Weights of a small transformer language model.
Size: 12 layers, width 96, 3 heads of 32, MLP 128 SwiGLU, vocabulary 4096, 1.67M parameters.
Architecture: RMSNorm before each block, rotary positions, no biases in attention or MLP, untied embeddings.
Training: a variant of SOAP for these matrices, 146M tokens.
Each number is 200 + 20 x the weight over the matrix's rms, rounded and kept within 0 to 999. Layers, rows and columns count from 0.

# layer 8 MLP gate, 128x96, rms 0.0981, rows 0-28, columns 0-47
216,251,195,188,186,204,211,195,193,223,207,161,171,214,185,177,216,207,215,217,209,193,187,194,190,176,221,204,191,184,213,220,232,184,189,199,214,184,217,214,196,221,213,179,228,202,198,178
201,164,158,181,200,221,184,193,190,198,218,242,213,192,179,178,217,187,170,204,235,187,195,205,211,238,215,207,189,196,190,189,214,206,188,180,223,190,154,214,192,206,204,211,211,242,185,227
213,226,181,226,163,199,188,194,190,196,209,192,219,205,172,174,196,196,225,200,214,237,204,204,236,209,217,185,190,184,207,217,178,181,214,196,184,165,190,208,195,187,199,183,218,215,179,192
234,185,209,226,198,156,238,195,242,204,165,201,210,208,238,193,215,211,182,185,208,204,206,210,230,181,224,190,183,192,216,211,212,163,225,231,192,191,188,212,179,219,188,206,199,174,207,224
211,214,205,200,178,221,196,191,199,205,176,201,175,217,211,190,171,189,196,206,216,208,160,209,223,186,223,186,202,192,207,216,208,185,183,206,211,174,167,208,168,212,192,197,204,211,172,224
202,207,213,185,195,159,235,240,239,217,183,188,174,190,209,204,205,225,183,189,192,211,164,206,199,195,203,191,206,228,216,165,216,210,161,200,219,191,226,223,167,173,182,224,196,192,237,182
201,192,207,235,193,208,174,201,216,199,198,204,177,223,181,187,209,181,240,201,191,213,211,193,225,204,214,223,201,207,154,219,190,180,172,222,225,235,227,191,189,219,187,200,197,234,254,184
205,191,210,154,217,182,226,216,217,170,180,224,196,244,205,190,178,189,187,194,218,187,182,156,204,198,211,200,230,198,186,216,167,211,220,208,216,208,201,221,218,199,234,222,163,183,205,177
211,213,201,205,165,247,195,210,209,204,195,175,188,219,214,206,216,204,179,204,190,198,228,196,186,205,181,212,202,231,197,159,180,226,197,204,193,144,191,204,217,182,212,199,236,166,221,180
186,208,198,213,206,182,206,167,215,212,185,199,195,201,252,208,192,211,194,197,206,171,165,195,240,207,207,176,217,211,234,176,187,184,172,217,194,176,199,232,181,164,226,192,210,212,218,193
179,186,239,206,183,177,177,185,192,202,193,227,215,180,214,206,211,200,215,226,204,239,201,219,196,182,221,209,213,188,221,231,177,201,186,183,208,178,197,237,168,176,222,181,214,234,240,193
216,220,215,205,170,174,213,187,198,192,226,208,231,121,208,176,224,221,190,173,203,196,161,200,215,126,211,181,179,184,210,227,239,181,224,194,177,207,188,212,206,209,183,204,228,206,196,205
223,189,191,211,179,211,160,174,186,194,202,203,199,238,216,190,206,166,198,220,218,166,215,205,218,204,224,215,187,203,240,211,229,182,193,251,197,217,219,211,176,223,196,197,189,199,198,214
212,184,231,233,181,180,178,210,202,198,171,198,211,184,181,201,187,222,196,204,200,180,194,193,180,175,182,187,218,220,169,216,211,219,222,198,175,202,222,203,197,221,177,188,198,193,203,211
203,197,181,175,197,212,194,228,218,209,169,165,199,194,211,221,182,222,218,191,219,185,210,172,223,191,203,218,203,204,204,227,182,248,183,208,190,239,197,193,189,213,215,204,196,183,198,218
184,211,204,207,204,204,209,223,181,221,180,213,184,180,165,239,211,190,216,187,218,181,190,225,229,208,182,167,197,220,188,208,218,182,179,196,172,193,172,191,196,205,207,189,224,172,201,232
187,169,203,234,228,230,245,218,224,193,229,193,211,169,202,212,225,215,181,173,184,142,210,213,180,198,183,224,249,176,201,176,210,204,193,214,215,212,196,213,215,181,177,181,208,196,200,206
203,221,180,191,186,206,191,195,175,229,216,174,218,200,166,189,199,242,165,193,224,194,182,216,215,206,220,169,220,167,234,231,205,178,195,221,189,217,192,219,201,193,216,227,199,170,175,210
162,163,232,175,169,219,165,176,210,170,213,209,190,202,221,168,220,207,157,172,188,190,195,213,178,238,211,203,217,192,222,200,182,212,206,198,184,177,216,208,220,158,211,193,192,212,189,166
204,207,198,205,188,212,201,187,209,188,219,168,212,205,224,229,195,232,200,235,224,170,206,240,223,167,210,223,231,212,242,187,218,188,203,229,184,200,183,202,232,207,196,195,216,191,210,160
215,205,166,202,186,204,194,211,214,181,218,223,195,211,203,188,223,191,176,227,214,206,219,221,227,195,199,214,191,204,193,189,203,181,169,220,176,229,158,214,200,203,216,207,219,181,211,163
223,223,200,191,225,223,200,219,230,206,158,186,209,202,220,171,217,170,203,204,226,201,144,182,174,219,172,193,188,227,206,196,215,185,181,207,208,155,203,229,200,210,164,219,204,182,185,206
187,178,228,197,192,173,191,211,231,196,184,202,216,179,178,173,177,196,199,194,189,203,195,198,207,195,191,203,164,201,192,218,213,197,203,251,219,160,181,230,203,185,205,172,222,210,197,183
158,196,229,219,163,196,173,220,188,215,220,209,215,240,205,214,178,157,197,211,178,192,224,234,196,185,206,217,188,213,186,201,207,228,191,202,210,181,179,211,175,205,219,221,219,188,198,224
186,193,219,170,182,184,194,205,199,209,179,202,231,177,220,234,194,197,222,211,196,185,210,212,186,199,217,194,212,209,185,169,227,168,210,214,197,229,182,233,208,179,196,212,189,238,159,221
180,187,189,195,204,213,211,238,204,200,179,182,250,200,170,221,186,205,175,212,177,205,216,164,220,211,193,210,229,163,205,164,228,206,205,237,211,213,185,174,165,220,190,201,222,207,174,226
192,192,185,162,187,206,241,213,214,210,169,217,206,191,225,232,193,204,201,169,220,174,208,212,189,185,214,194,191,178,178,213,180,157,192,218,193,215,201,203,167,173,189,198,214,189,202,207
225,165,224,220,189,197,195,173,234,193,208,196,204,183,221,170,215,159,197,177,181,214,215,190,184,170,212,234,250,195,235,207,184,178,191,229,233,186,241,223,200,199,214,189,195,241,191,203
167,226,212,174,183,216,244,198,201,193,185,186,227,183,207,199,197,205,193,180,230,227,223,202,199,214,153,206,196,182,227,214,196,199,201,195,199,181,207,145,206,216,212,197,210,203,215,204